Each number is 50 + 10 x the weight over the matrix's rms, rounded and kept within 0 to 99. Layers, rows and columns count from 0.

# up: layer 4 MLP up, 1024x256, rms 0.056, rows 143-195, columns 64-127
# down: layer 4 MLP down (transposed), 1024x256, rms 0.0701, rows 143-194, columns 64-127
up143:50 40 60 56 49 68 45 58 72 50 59 63 59 59 38 49 54 50 56 48 25 57 60 52 49 55 58 37 37 54 53 64 48 51 37 46 58 61 46 41 64 48 48 52 42 45 41 52 61 48 37 54 47 50 63 61 47 55 45 56 54 43 56 47
down143:52 66 42 48 55 63 58 56 50 52 27 36 46 49 45 51 56 60 54 41 58 67 42 46 35 58 28 50 56 57 55 58 40 63 60 48 39 40 35 49 60 57 46 57 50 66 32 44 42 67 62 40 36 48 57 47 50 38 54 44 53 44 42 59
up144:46 57 51 59 58 37 44 43 50 37 41 39 52 37 37 55 54 51 40 36 62 49 60 41 63 35 67 58 58 49 67 58 56 44 51 44 56 59 39 44 51 68 38 42 38 30 53 62 76 42 40 27 41 30 62 42 52 44 38 59 50 42 52 41
down144:55 29 67 52 43 40 39 57 45 39 54 33 55 58 53 47 61 46 41 44 61 48 44 52 37 42 59 51 41 48 40 46 28 56 49 50 29 58 68 64 45 50 43 53 44 52 42 50 46 45 55 53 48 55 54 54 40 49 60 51 47 42 53 50
up145:38 37 55 78 71 64 40 40 44 51 50 51 47 55 66 52 29 37 40 55 36 45 53 73 64 38 55 50 72 49 49 65 72 41 36 36 64 49 60 44 56 39 29 25 59 48 80 47 61 31 63 50 45 43 43 64 51 49 55 40 53 72 31 37
down145:26 50 63 57 39 67 55 49 59 46 43 40 37 41 44 55 58 54 58 46 64 24 60 58 38 46 41 54 66 56 41 34 47 60 61 41 60 35 34 46 44 62 47 39 66 61 60 56 29 46 56 70 37 26 71 43 70 41 71 52 48 48 66 55
up146:29 58 41 46 55 47 25 46 47 40 48 47 31 58 42 45 75 40 47 55 53 42 53 79 58 41 64 42 49 49 51 55 56 35 51 53 50 63 30 52 44 40 40 55 46 57 59 49 45 31 49 42 44 52 56 58 60 56 55 43 54 42 56 50
down146:65 62 62 49 42 63 65 51 66 50 39 42 60 53 42 56 51 54 44 56 55 52 44 50 55 54 48 61 57 41 62 42 40 31 36 44 41 27 46 49 48 60 51 46 59 56 53 54 54 39 49 53 50 52 47 47 42 39 34 61 45 51 48 46
up147:48 58 42 49 59 32 49 75 44 66 35 52 38 45 56 40 54 58 38 54 66 46 55 58 33 65 61 50 46 62 46 70 48 66 47 68 51 54 50 20 47 43 22 60 52 48 27 59 41 48 43 56 42 37 56 46 56 63 46 72 46 47 50 46
down147:52 55 43 39 48 58 45 37 47 40 56 49 27 61 39 54 48 52 54 49 60 49 43 48 51 49 46 52 59 54 70 53 52 44 60 63 47 53 51 48 52 42 55 65 64 60 51 40 37 42 44 41 46 50 41 51 39 45 70 53 50 52 47 35
up148:37 55 72 59 52 42 50 57 47 58 50 56 46 48 41 65 74 60 53 38 73 50 45 39 50 45 46 57 37 56 40 57 43 34 37 39 42 76 48 36 24 28 43 51 54 61 37 53 65 60 26 54 59 37 60 66 60 43 64 49 60 51 48 54
down148:41 54 55 51 43 41 51 35 66 67 57 57 61 71 46 68 53 74 57 54 44 59 15 49 51 29 60 45 55 60 68 61 31 62 56 36 42 43 47 58 64 59 68 68 41 37 43 43 42 63 39 39 34 68 57 53 56 43 50 50 54 41 47 50
up149:54 67 37 48 51 57 70 65 70 36 56 29 57 51 37 48 53 60 60 38 39 54 68 44 50 61 61 53 48 53 47 59 55 52 55 33 64 65 53 34 62 45 51 37 41 47 55 48 56 66 65 43 39 55 50 46 39 57 44 44 55 32 42 66
down149:63 50 41 67 39 52 63 61 47 37 59 59 42 43 69 59 61 53 41 54 46 40 60 30 45 47 55 54 31 65 67 43 43 36 58 49 35 56 67 36 45 40 47 58 62 48 43 45 76 57 47 41 52 45 50 47 48 49 46 40 54 51 52 53
up150:50 46 54 58 46 45 55 55 54 42 57 31 46 59 56 51 62 34 54 51 39 52 61 66 54 53 61 25 47 53 33 55 40 41 49 54 48 41 65 34 46 48 54 47 55 64 51 48 44 32 47 61 40 39 67 52 46 60 39 57 53 43 36 43
down150:42 39 48 45 56 52 67 38 48 69 30 56 47 43 64 59 39 56 51 49 57 63 69 54 56 52 62 39 38 68 59 65 35 48 62 50 55 60 41 48 44 50 47 58 39 45 54 56 63 44 56 40 43 58 41 64 39 42 49 40 52 56 56 57
up151:33 42 55 51 56 46 52 43 46 49 52 51 54 45 61 43 46 57 64 50 39 40 48 75 56 69 63 45 51 62 44 55 35 40 48 45 63 61 53 58 63 49 59 46 62 54 45 60 54 54 59 50 43 61 41 43 47 52 47 46 58 55 44 46
down151:47 56 42 40 57 55 58 52 37 67 38 42 51 63 60 53 44 59 54 49 57 45 49 43 55 42 37 53 48 31 33 50 54 54 68 46 40 40 52 53 67 45 42 67 60 63 54 63 50 50 51 44 55 66 42 57 62 31 62 52 59 39 34 49
up152:38 49 51 54 49 61 60 59 47 63 57 59 60 53 40 37 54 58 48 56 46 39 56 58 76 48 48 39 49 52 56 46 63 49 46 27 51 61 56 44 43 56 58 31 47 59 55 54 61 61 54 60 44 60 32 44 51 63 44 58 39 38 50 42
down152:38 40 71 52 56 39 56 60 53 47 45 38 49 35 48 53 42 77 61 47 34 56 43 69 32 41 49 42 62 47 24 47 48 50 46 50 52 38 38 55 40 58 43 49 54 68 43 47 37 47 59 53 57 50 62 47 55 31 42 61 40 61 50 40
up153:48 43 53 65 39 55 44 37 28 60 41 74 62 45 44 52 61 50 35 56 69 64 37 46 52 45 66 43 59 37 47 69 53 50 44 34 54 76 55 36 49 34 51 68 46 51 35 57 51 55 50 52 42 53 60 46 39 41 38 42 45 45 52 42
down153:37 39 67 28 58 49 52 45 47 63 62 41 84 60 47 56 71 63 46 42 48 50 46 49 57 48 56 66 36 63 46 27 43 36 46 60 53 34 65 31 43 54 60 54 46 53 57 51 51 53 41 27 47 40 58 58 51 27 48 54 45 57 48 56
up154:46 41 58 36 37 35 67 45 41 36 38 64 47 50 44 39 56 43 54 65 51 47 54 52 65 54 48 28 52 30 51 39 56 34 36 60 60 65 40 62 62 49 36 56 53 57 59 54 48 60 46 41 50 49 49 53 49 46 60 42 60 58 43 52
down154:37 42 48 35 38 48 40 35 55 63 55 42 57 49 40 50 54 54 54 59 64 65 59 40 59 47 43 51 40 66 53 59 25 54 54 42 54 37 45 56 39 52 60 43 48 41 61 42 51 43 50 64 50 50 60 51 64 51 61 54 54 50 38 41
up155:33 48 64 38 72 49 42 58 58 48 43 45 36 60 48 46 54 54 42 59 52 51 67 41 47 64 68 44 29 56 50 59 43 52 52 56 31 57 50 47 57 53 52 51 51 29 55 66 46 47 70 50 44 44 46 48 49 44 46 47 24 36 51 34
down155:52 48 52 51 61 48 36 72 66 55 51 37 54 43 54 47 37 68 54 54 49 48 41 66 50 57 56 44 48 33 62 43 42 55 31 18 64 46 60 62 56 47 58 49 64 38 41 69 48 58 55 63 39 72 39 51 59 55 61 51 48 45 54 45
up156:62 63 42 62 40 48 67 51 53 63 58 52 33 61 40 58 63 60 37 45 42 37 51 50 50 56 50 36 46 45 67 47 41 51 60 50 46 49 69 38 38 64 57 44 37 43 57 65 46 56 44 49 49 52 37 62 51 51 30 51 42 43 61 51
down156:43 46 50 43 71 57 61 43 58 57 55 52 36 42 41 48 50 48 56 78 51 79 61 65 61 35 54 46 59 57 56 50 33 50 46 68 55 34 53 35 65 51 42 47 56 37 52 41 25 43 47 61 65 25 50 51 56 54 40 40 38 64 53 40
up157:39 36 57 52 29 74 44 51 49 56 51 49 52 51 61 37 50 32 46 51 31 38 53 57 61 44 48 42 58 55 41 55 45 44 51 58 57 62 44 49 46 57 47 53 47 51 64 45 48 50 52 53 40 59 53 45 54 72 53 48 50 25 51 61
down157:49 46 37 62 48 34 49 43 43 56 39 50 57 64 42 43 48 67 45 56 59 58 47 57 70 38 46 51 46 55 50 65 31 51 36 47 72 35 50 54 54 40 51 63 48 55 60 52 50 33 47 51 60 66 33 59 53 53 49 42 61 55 48 60
up158:57 43 57 47 54 38 40 51 57 39 52 57 46 51 40 45 61 34 47 37 57 39 54 46 39 47 74 63 48 78 48 62 33 47 54 43 51 56 39 71 40 55 44 44 49 62 53 43 46 66 60 53 55 47 54 46 64 55 38 70 50 57 37 48
down158:49 38 64 53 58 62 45 42 49 46 33 75 67 56 50 61 55 64 42 60 66 44 60 53 46 60 42 43 42 56 41 51 67 37 46 40 52 59 42 57 59 41 55 75 73 33 58 36 58 62 42 36 36 48 60 48 44 45 22 40 50 62 49 55
up159:42 43 47 45 34 37 44 47 63 47 37 52 42 39 52 40 67 37 54 42 26 42 52 43 24 54 39 44 43 65 69 33 42 54 60 52 42 58 50 44 62 54 55 61 45 42 37 38 31 51 41 68 53 54 38 41 45 44 52 42 60 60 72 49
down159:53 48 51 48 59 54 63 53 60 67 60 58 47 55 64 54 38 59 57 34 45 55 40 37 42 41 55 51 42 41 57 45 60 66 59 43 53 48 51 62 54 62 38 35 49 67 75 36 41 39 45 62 58 58 37 59 56 62 39 53 54 42 47 52
up160:54 55 61 58 62 56 40 40 56 59 50 52 38 71 42 43 52 54 40 53 71 42 33 35 41 47 47 57 61 51 56 53 46 66 45 47 37 38 36 63 47 58 61 53 27 40 66 47 63 46 64 39 71 68 49 64 56 50 57 53 38 57 42 46
down160:27 79 44 73 54 46 55 59 60 58 51 35 51 40 66 54 58 57 61 33 47 28 49 51 38 62 67 65 44 44 62 47 41 56 51 61 61 55 48 36 42 54 57 63 59 47 42 47 65 33 53 34 52 41 51 41 46 51 58 32 49 59 34 44
up161:44 44 50 38 48 43 53 38 45 44 67 38 44 57 38 62 50 55 54 39 45 42 49 41 65 50 53 50 44 65 57 51 81 34 42 40 43 34 42 32 32 57 53 47 48 55 43 42 43 39 49 50 39 50 61 22 53 52 53 40 45 52 64 31
down161:46 56 45 41 45 50 67 71 65 43 43 56 54 57 56 60 49 51 36 36 49 47 68 37 52 51 30 54 37 59 36 66 63 16 61 71 56 48 33 44 52 38 51 30 35 33 49 52 49 49 38 59 51 58 27 60 34 55 50 49 74 50 56 53
up162:58 43 58 40 62 44 54 62 46 45 29 40 59 50 39 42 53 42 72 46 45 50 74 52 34 39 54 66 37 51 40 58 58 41 65 62 46 44 59 49 44 46 63 37 43 60 52 43 47 31 52 31 51 43 40 32 55 38 47 42 65 42 41 37
down162:50 51 39 51 41 49 58 41 44 40 48 38 47 66 46 46 49 37 35 42 64 45 49 64 45 41 59 56 49 37 56 59 35 52 36 63 47 41 47 63 36 37 55 48 51 55 53 43 47 54 30 64 65 50 53 52 61 50 60 48 46 50 43 66
up163:62 58 41 61 47 36 44 43 47 69 55 57 36 64 42 49 58 64 47 57 52 51 42 78 40 58 53 34 36 58 60 53 59 37 44 75 53 41 66 65 39 57 45 45 38 54 55 72 64 55 44 54 65 62 37 57 39 47 46 41 52 60 66 45
down163:70 53 65 50 16 35 53 57 47 55 36 54 60 35 46 44 55 50 46 61 58 51 39 48 53 73 69 45 59 48 37 64 50 49 40 64 45 52 54 49 61 66 49 42 42 68 48 46 44 43 47 52 47 34 54 53 70 69 54 58 55 28 59 39
up164:56 59 60 55 62 64 41 63 60 46 44 56 47 52 36 45 54 52 51 80 48 49 54 59 64 55 48 40 37 45 33 58 48 56 42 33 26 57 43 50 49 35 80 41 51 56 41 59 40 36 53 56 40 55 69 45 29 37 56 49 53 55 64 40
down164:50 62 38 40 45 81 44 56 27 37 62 58 47 63 59 56 65 48 65 44 48 71 56 37 48 49 63 49 60 49 40 82 57 50 53 59 50 62 65 46 35 47 51 47 47 49 59 39 56 70 62 40 49 54 42 43 53 64 36 55 49 67 34 48
up165:39 47 43 63 63 67 43 51 56 65 75 53 41 50 45 51 34 45 56 61 55 47 52 56 60 43 59 52 40 46 58 57 43 47 52 42 34 59 34 45 46 49 33 31 61 49 72 45 50 49 64 72 32 54 46 59 42 35 28 50 51 52 23 48
down165:25 47 44 42 61 53 48 41 57 48 42 52 54 57 46 57 67 54 44 54 53 53 59 44 42 39 36 54 46 46 55 69 60 47 50 36 68 38 45 57 47 60 64 45 51 62 53 62 39 47 51 64 44 38 31 41 54 48 60 45 55 48 47 44
up166:64 48 61 58 42 55 41 62 45 48 42 51 50 48 38 32 31 54 59 52 54 45 57 53 67 62 49 57 47 56 47 47 46 34 53 68 53 51 81 41 52 57 36 71 34 42 50 55 53 47 40 67 48 42 48 63 38 68 31 67 47 67 51 36
down166:34 44 44 44 42 49 54 54 62 42 51 59 40 65 32 48 42 69 45 15 49 41 59 45 49 70 49 66 51 35 53 36 69 64 54 52 50 66 52 41 41 41 59 54 36 49 58 43 64 49 63 48 60 40 70 48 48 56 58 43 53 56 60 46
up167:57 52 49 58 67 47 47 45 56 37 56 44 61 38 41 36 52 43 57 47 47 54 46 53 49 44 64 63 30 52 60 45 53 50 47 53 44 43 46 53 60 39 53 55 57 41 38 60 67 49 34 43 55 44 58 50 59 52 51 31 53 46 63 39
down167:55 44 48 47 59 58 56 45 56 57 53 44 44 51 59 64 48 66 57 54 58 66 35 52 49 58 42 47 62 47 46 54 40 45 55 53 35 58 35 55 67 28 45 43 59 54 60 43 55 44 41 50 51 53 50 53 42 51 83 75 40 56 56 57
up168:46 50 40 37 52 59 30 64 62 40 58 28 33 48 36 46 33 45 63 55 38 44 58 78 52 62 34 61 46 43 54 55 51 45 53 58 32 45 30 49 53 53 50 42 53 43 43 52 56 38 52 44 39 51 47 24 53 52 54 56 47 50 33 34
down168:52 65 48 55 47 42 52 49 73 12 52 51 60 68 59 59 50 45 38 56 49 59 60 55 44 57 39 53 47 56 39 49 37 43 55 44 48 52 53 44 53 37 63 75 46 63 61 66 59 48 51 49 48 27 58 50 54 43 51 66 63 66 46 42
up169:52 50 54 44 63 50 53 51 54 61 33 58 47 53 41 45 57 47 48 44 28 35 58 61 70 24 51 60 56 40 44 51 45 63 44 60 41 40 40 50 49 48 54 49 35 49 57 55 56 42 48 62 47 58 51 55 42 54 56 46 51 46 63 53
down169:55 59 60 62 58 67 34 51 59 40 42 51 49 53 42 55 48 63 49 49 57 57 45 48 47 53 54 51 42 55 45 53 60 47 57 37 68 53 46 61 37 45 43 67 38 36 26 65 40 66 58 38 36 37 56 48 45 51 48 69 52 37 49 44
up170:45 74 46 59 45 48 56 51 52 62 43 61 52 63 47 29 55 65 54 46 51 50 59 50 52 65 46 35 32 51 48 54 53 50 49 54 43 60 50 58 40 55 67 58 28 41 49 70 56 39 38 51 39 68 41 44 50 60 56 57 39 54 49 34
down170:52 36 48 34 46 39 46 37 40 37 55 37 51 70 48 54 50 44 38 47 42 56 47 48 43 51 64 67 50 61 49 52 60 44 56 30 64 59 63 59 45 40 40 64 60 52 46 53 70 49 63 58 51 50 48 49 53 59 38 51 36 64 50 49
up171:40 74 57 53 55 51 41 54 55 70 45 43 32 47 51 52 66 49 54 57 56 45 44 47 48 77 38 50 39 52 68 37 59 57 55 58 31 43 59 64 41 58 45 29 55 39 47 48 59 36 47 46 41 41 55 50 48 52 59 60 47 45 46 49
down171:55 52 58 46 64 65 45 62 43 38 62 53 76 51 60 68 41 52 56 55 41 59 49 53 57 53 53 47 52 53 52 50 47 54 37 41 63 59 50 42 57 45 58 69 52 41 44 55 39 40 44 58 53 49 59 46 36 21 30 54 67 53 63 46
up172:38 61 51 55 48 46 67 45 54 59 56 68 57 47 41 56 42 59 30 36 46 40 52 55 67 45 55 54 60 51 36 55 53 74 39 49 60 57 51 57 52 37 61 52 55 46 43 45 61 74 43 39 42 69 43 60 59 42 47 46 57 52 37 53
down172:46 42 46 51 54 51 55 71 53 39 53 47 60 44 51 62 50 38 49 47 32 45 51 52 48 60 61 46 59 39 49 50 52 39 28 54 46 52 51 56 38 70 62 43 56 54 45 38 67 49 47 37 55 46 31 42 41 59 43 57 34 27 44 47
up173:57 41 54 53 56 52 53 54 54 48 54 53 53 43 46 50 58 51 42 37 72 54 46 64 47 58 64 54 47 51 44 47 50 44 46 32 45 57 50 61 59 54 38 49 49 40 58 60 47 46 49 50 33 58 50 38 59 53 58 69 56 31 60 41
down173:43 51 51 24 37 59 38 71 47 34 65 45 45 66 37 46 56 41 57 52 60 45 60 52 42 53 39 61 52 40 50 36 53 45 52 45 61 53 52 45 48 58 30 38 50 52 52 57 49 61 42 50 49 61 52 58 48 40 42 52 48 49 50 53
up174:36 53 67 59 41 47 40 47 60 34 52 55 52 55 59 44 63 32 51 47 45 49 72 39 48 32 58 58 47 44 50 45 40 46 48 46 43 52 56 60 51 51 52 56 52 45 67 40 45 57 64 52 71 52 56 66 67 44 48 39 42 42 55 49
down174:40 38 54 55 50 63 63 26 60 43 68 44 51 49 67 66 32 43 67 59 60 64 48 63 31 58 58 85 72 54 47 43 50 53 47 45 42 58 70 43 51 48 67 46 62 67 44 47 52 38 59 41 42 59 53 64 47 55 49 55 59 62 40 53
up175:46 58 47 46 50 50 46 40 46 32 48 51 46 70 29 44 49 42 72 61 67 55 59 60 45 48 39 42 40 55 41 56 57 50 54 50 52 42 49 46 42 53 58 57 50 47 51 47 58 46 44 51 57 42 52 58 38 63 33 48 36 55 49 53
down175:65 49 54 41 47 62 67 53 50 73 44 62 51 43 63 52 54 51 49 59 46 31 51 46 61 51 51 39 48 39 58 54 25 51 52 44 57 52 46 69 50 57 68 53 57 24 36 46 44 38 43 54 59 59 43 67 59 42 58 60 54 48 37 39
up176:43 47 55 51 49 39 51 56 55 51 68 61 49 56 49 49 45 38 53 47 79 48 44 49 63 38 66 42 44 53 32 60 58 46 39 37 55 70 71 36 48 45 54 64 43 38 53 42 58 41 21 45 58 48 40 52 43 60 62 45 55 44 49 49
down176:51 48 47 54 48 53 40 55 56 58 43 56 55 45 48 62 50 58 52 45 47 66 59 63 37 51 34 63 32 56 45 54 32 42 46 63 57 48 42 39 42 51 58 40 54 65 42 58 36 60 51 54 54 46 61 49 38 37 56 44 43 43 68 55
up177:38 49 58 48 37 48 42 54 58 42 52 53 32 57 54 65 50 44 46 46 61 43 27 54 47 56 50 45 75 38 48 49 56 43 59 58 62 42 66 52 52 34 48 26 36 59 50 33 51 59 58 47 54 53 39 58 49 48 58 74 58 57 44 39
down177:61 55 45 52 65 51 49 49 40 58 28 50 40 51 42 51 60 41 55 39 52 35 56 51 56 45 47 52 54 41 46 46 56 60 44 46 59 59 34 55 70 48 43 54 54 58 56 59 63 51 57 42 51 51 47 54 55 46 32 40 47 62 62 40
up178:51 36 50 60 50 53 50 53 46 41 60 52 49 40 39 63 66 62 53 50 50 55 54 46 63 50 55 34 36 41 61 56 60 51 52 49 40 54 30 39 55 39 53 49 68 59 49 42 68 47 57 34 46 38 49 48 44 51 50 39 62 50 59 47
down178:59 46 43 56 51 49 45 38 49 33 61 62 62 55 48 38 47 41 56 57 53 51 35 38 50 63 50 63 47 46 55 37 44 48 39 50 65 40 57 50 35 58 53 53 54 44 69 54 57 60 55 53 58 56 60 45 53 58 50 49 36 53 50 57
up179:45 40 46 42 55 45 56 57 50 72 53 39 54 69 66 54 56 65 60 38 58 36 56 18 30 51 46 34 33 47 47 45 48 62 53 62 61 44 45 38 63 53 46 42 63 50 35 62 62 46 50 53 60 42 45 57 43 47 58 75 47 44 44 39
down179:53 40 41 31 61 36 41 33 51 50 50 38 51 50 48 51 46 54 50 62 47 55 63 48 46 61 51 43 39 39 66 37 36 45 49 45 51 45 53 77 53 51 50 40 61 53 51 45 58 37 52 23 16 42 61 45 46 55 42 56 46 38 63 62
up180:33 51 44 65 65 59 55 61 60 53 29 58 38 42 36 41 48 41 56 52 42 36 53 56 51 50 52 48 52 56 54 38 51 47 54 55 47 58 28 47 50 45 41 75 59 47 42 60 61 51 37 51 52 40 57 51 40 40 54 68 50 53 61 46
down180:53 58 54 60 66 59 42 43 50 40 61 45 59 60 48 55 61 43 32 38 53 56 32 48 35 44 55 59 54 74 49 52 51 53 33 41 45 34 33 58 30 70 51 53 65 42 46 46 51 61 48 59 42 35 45 57 61 51 52 56 38 39 53 58
up181:44 52 59 47 48 46 53 42 44 56 43 50 65 50 45 36 48 48 59 45 36 56 32 52 47 61 51 56 23 57 36 48 54 67 57 61 66 52 44 61 37 52 51 46 53 40 46 41 47 62 55 49 54 45 70 38 38 64 50 39 35 44 59 29
down181:64 48 31 53 44 40 59 44 61 53 42 47 64 53 44 44 52 55 44 60 50 69 65 35 35 48 37 72 46 40 57 67 35 71 61 52 52 42 32 41 37 52 52 50 46 45 35 39 37 55 49 54 59 46 50 54 41 48 71 39 42 52 71 54
up182:40 58 63 62 42 56 56 35 43 55 49 52 45 38 47 52 46 55 48 50 56 39 56 59 55 56 55 48 54 48 47 52 55 61 46 37 56 44 56 51 55 44 49 37 37 57 40 55 60 34 39 52 55 52 52 50 43 60 42 38 40 66 41 37
down182:41 51 60 39 41 57 54 29 64 50 49 52 50 48 49 46 49 56 54 42 53 60 55 46 51 49 60 53 45 45 48 45 41 53 55 49 62 28 50 47 54 35 52 52 45 46 55 42 37 60 50 52 50 63 55 54 55 38 50 55 35 51 53 62
up183:48 34 57 50 54 47 58 43 55 63 55 36 54 29 63 54 38 66 52 32 42 45 55 43 37 51 53 46 47 48 47 62 49 68 54 50 42 65 70 38 50 53 54 80 40 35 51 46 57 56 52 40 45 50 43 55 55 66 44 53 45 56 57 50
down183:43 55 58 43 55 49 49 50 46 51 40 45 27 55 45 49 57 52 53 43 31 61 50 60 55 42 69 65 52 44 67 56 57 58 57 53 71 68 48 55 74 56 50 51 72 48 62 37 58 51 68 50 55 42 34 60 53 52 74 51 43 59 65 42
up184:52 58 51 63 43 53 55 58 60 57 47 30 48 62 27 38 49 33 50 53 75 48 42 58 59 51 48 36 49 51 43 49 38 51 52 40 52 42 63 51 54 45 47 48 43 53 44 52 61 54 42 27 48 39 47 70 37 43 50 50 45 64 50 40
down184:31 49 63 60 41 58 53 45 59 44 54 55 44 66 53 52 69 50 39 48 60 66 40 49 52 33 49 58 37 41 47 55 42 45 49 56 52 62 50 37 51 34 60 56 46 48 70 62 41 36 37 61 38 43 43 52 45 52 52 33 55 41 56 57
up185:39 48 58 44 74 54 46 42 50 49 53 59 47 46 58 51 58 53 47 34 40 52 46 43 37 56 60 36 50 55 55 55 55 52 55 42 37 56 31 49 58 39 40 43 40 63 64 40 39 53 57 50 62 40 61 52 34 44 41 80 46 60 52 36
down185:58 31 43 59 50 64 32 45 65 33 67 50 42 62 41 46 47 55 48 47 57 61 57 58 40 53 38 56 58 47 56 60 45 49 57 38 57 54 41 54 61 43 69 49 55 48 59 48 59 43 41 46 46 43 57 39 53 57 77 55 51 38 57 43
up186:46 43 43 63 61 46 55 44 59 31 30 43 36 58 42 54 21 45 40 63 67 44 57 78 62 53 47 39 44 47 38 55 55 52 69 22 71 48 41 44 61 52 46 37 78 60 47 51 38 23 52 46 53 52 52 52 59 30 51 38 48 50 45 40
down186:56 63 61 50 51 44 66 45 57 53 66 39 54 42 40 62 50 55 44 59 52 37 53 74 48 60 43 47 51 37 44 44 57 62 48 42 63 45 43 23 51 57 59 58 44 46 59 51 65 62 47 45 35 52 39 60 44 49 26 50 50 68 54 40
up187:60 43 69 43 41 67 55 49 43 50 66 54 41 40 59 50 65 31 49 35 33 40 53 45 61 59 48 63 48 60 39 54 43 26 29 45 52 66 34 50 69 40 42 47 36 57 71 50 54 55 46 48 48 59 45 59 54 36 47 37 54 47 46 46
down187:58 63 64 54 61 35 39 41 73 29 41 65 56 61 54 40 48 60 53 70 39 60 52 48 59 63 64 46 75 48 41 48 42 48 53 61 44 53 71 57 36 59 38 42 53 44 43 42 38 39 48 52 67 54 52 48 46 50 52 56 51 47 50 38
up188:47 55 58 37 58 61 49 39 51 48 34 30 51 33 62 48 30 47 43 47 45 49 59 56 56 51 58 61 38 65 36 34 55 64 51 44 39 55 64 48 45 43 57 59 50 48 70 46 63 42 51 84 39 59 40 60 58 44 46 53 62 66 42 46
down188:61 46 67 47 46 50 48 46 50 30 39 38 54 57 55 80 54 51 45 64 37 36 56 53 60 47 53 29 32 64 68 56 38 47 49 66 16 36 36 40 46 62 41 37 34 45 72 50 63 35 37 42 70 58 42 62 28 45 49 55 66 44 49 61
up189:45 58 50 40 44 46 69 55 38 34 49 38 43 58 35 50 25 64 42 37 50 32 65 43 52 43 57 50 50 43 54 49 58 46 55 41 61 66 41 45 51 45 40 55 64 53 59 44 61 60 57 56 40 51 56 39 47 50 54 64 33 72 58 65
down189:54 29 43 76 72 41 34 59 72 36 53 68 70 48 47 36 47 34 38 45 44 64 49 43 51 35 47 62 53 60 68 40 48 42 46 66 38 58 48 62 52 51 51 41 44 29 48 58 53 50 52 39 34 39 47 61 64 60 46 35 67 57 43 47
up190:56 47 50 62 52 41 47 49 44 67 47 56 63 37 58 55 42 64 63 59 54 50 49 48 50 51 50 39 37 34 54 41 47 42 31 43 45 59 51 63 45 43 54 42 31 45 51 66 73 52 34 51 52 50 34 51 45 40 52 47 38 53 67 54
down190:61 63 40 55 41 39 35 58 48 46 65 51 62 46 53 51 62 61 48 51 54 45 61 56 51 52 43 57 55 45 48 64 73 45 49 50 35 59 56 45 46 48 48 52 58 55 44 51 55 38 61 44 54 48 52 55 42 50 49 33 48 60 38 41
up191:50 60 51 60 67 35 62 71 34 21 37 58 45 44 58 62 44 50 50 63 43 51 52 50 65 38 56 24 52 46 54 50 42 43 44 32 18 32 39 19 50 61 39 60 56 56 60 60 53 38 33 50 48 48 33 50 71 23 21 63 62 52 42 63
down191:36 53 59 36 34 47 47 35 46 48 50 58 54 47 49 48 52 30 66 65 38 66 52 47 47 44 33 42 55 56 48 48 52 62 54 59 46 47 51 59 59 51 53 42 49 43 50 40 59 51 46 74 35 52 60 61 45 56 58 39 49 57 49 38
up192:58 40 44 52 34 56 62 41 41 36 64 57 49 46 21 49 43 53 37 42 45 37 56 57 47 45 38 53 61 21 35 52 60 46 34 55 53 51 47 48 50 52 47 48 52 44 59 43 46 49 41 57 42 48 61 43 77 45 53 34 56 51 31 63
down192:56 62 37 72 75 69 44 38 58 60 39 36 40 53 55 58 36 46 68 52 46 27 62 70 71 63 43 51 50 46 58 53 46 51 58 49 40 45 61 40 34 60 52 61 42 62 53 63 55 39 57 52 53 16 49 43 28 51 37 62 39 52 30 47
up193:60 55 57 29 57 48 25 34 42 56 49 46 43 65 59 50 61 46 46 43 41 49 56 58 61 40 58 51 42 60 57 52 39 51 48 59 44 49 27 41 52 40 65 54 52 31 52 59 62 52 45 35 39 62 49 42 33 25 52 53 38 60 56 58
down193:53 43 44 41 36 57 41 67 70 56 48 29 57 54 35 50 44 50 44 59 45 65 27 48 41 67 54 45 69 66 46 45 66 54 41 61 69 34 63 64 33 53 37 67 66 58 34 52 44 65 53 47 50 46 46 43 70 56 55 37 45 41 56 60
up194:42 41 58 76 54 38 73 58 31 35 44 42 34 51 49 54 43 57 53 45 63 51 46 49 57 47 43 47 58 46 58 58 54 54 41 44 49 49 65 55 53 66 49 40 40 50 52 47 34 51 43 59 45 63 67 46 49 42 47 54 46 31 53 50
down194:50 51 47 34 58 44 51 65 55 56 40 65 48 50 38 44 42 47 48 72 40 52 44 63 40 54 45 50 45 58 60 51 47 48 73 46 59 37 41 58 42 45 31 63 42 40 50 48 54 38 50 39 38 59 47 65 46 69 47 51 47 35 42 46
up195:50 54 63 59 54 48 54 58 33 42 51 37 54 33 66 42 36 61 43 55 45 31 61 62 43 53 61 53 51 60 44 51 47 52 53 50 36 55 55 45 65 64 38 53 32 60 48 41 46 43 61 51 43 49 27 37 58 49 54 46 64 49 62 53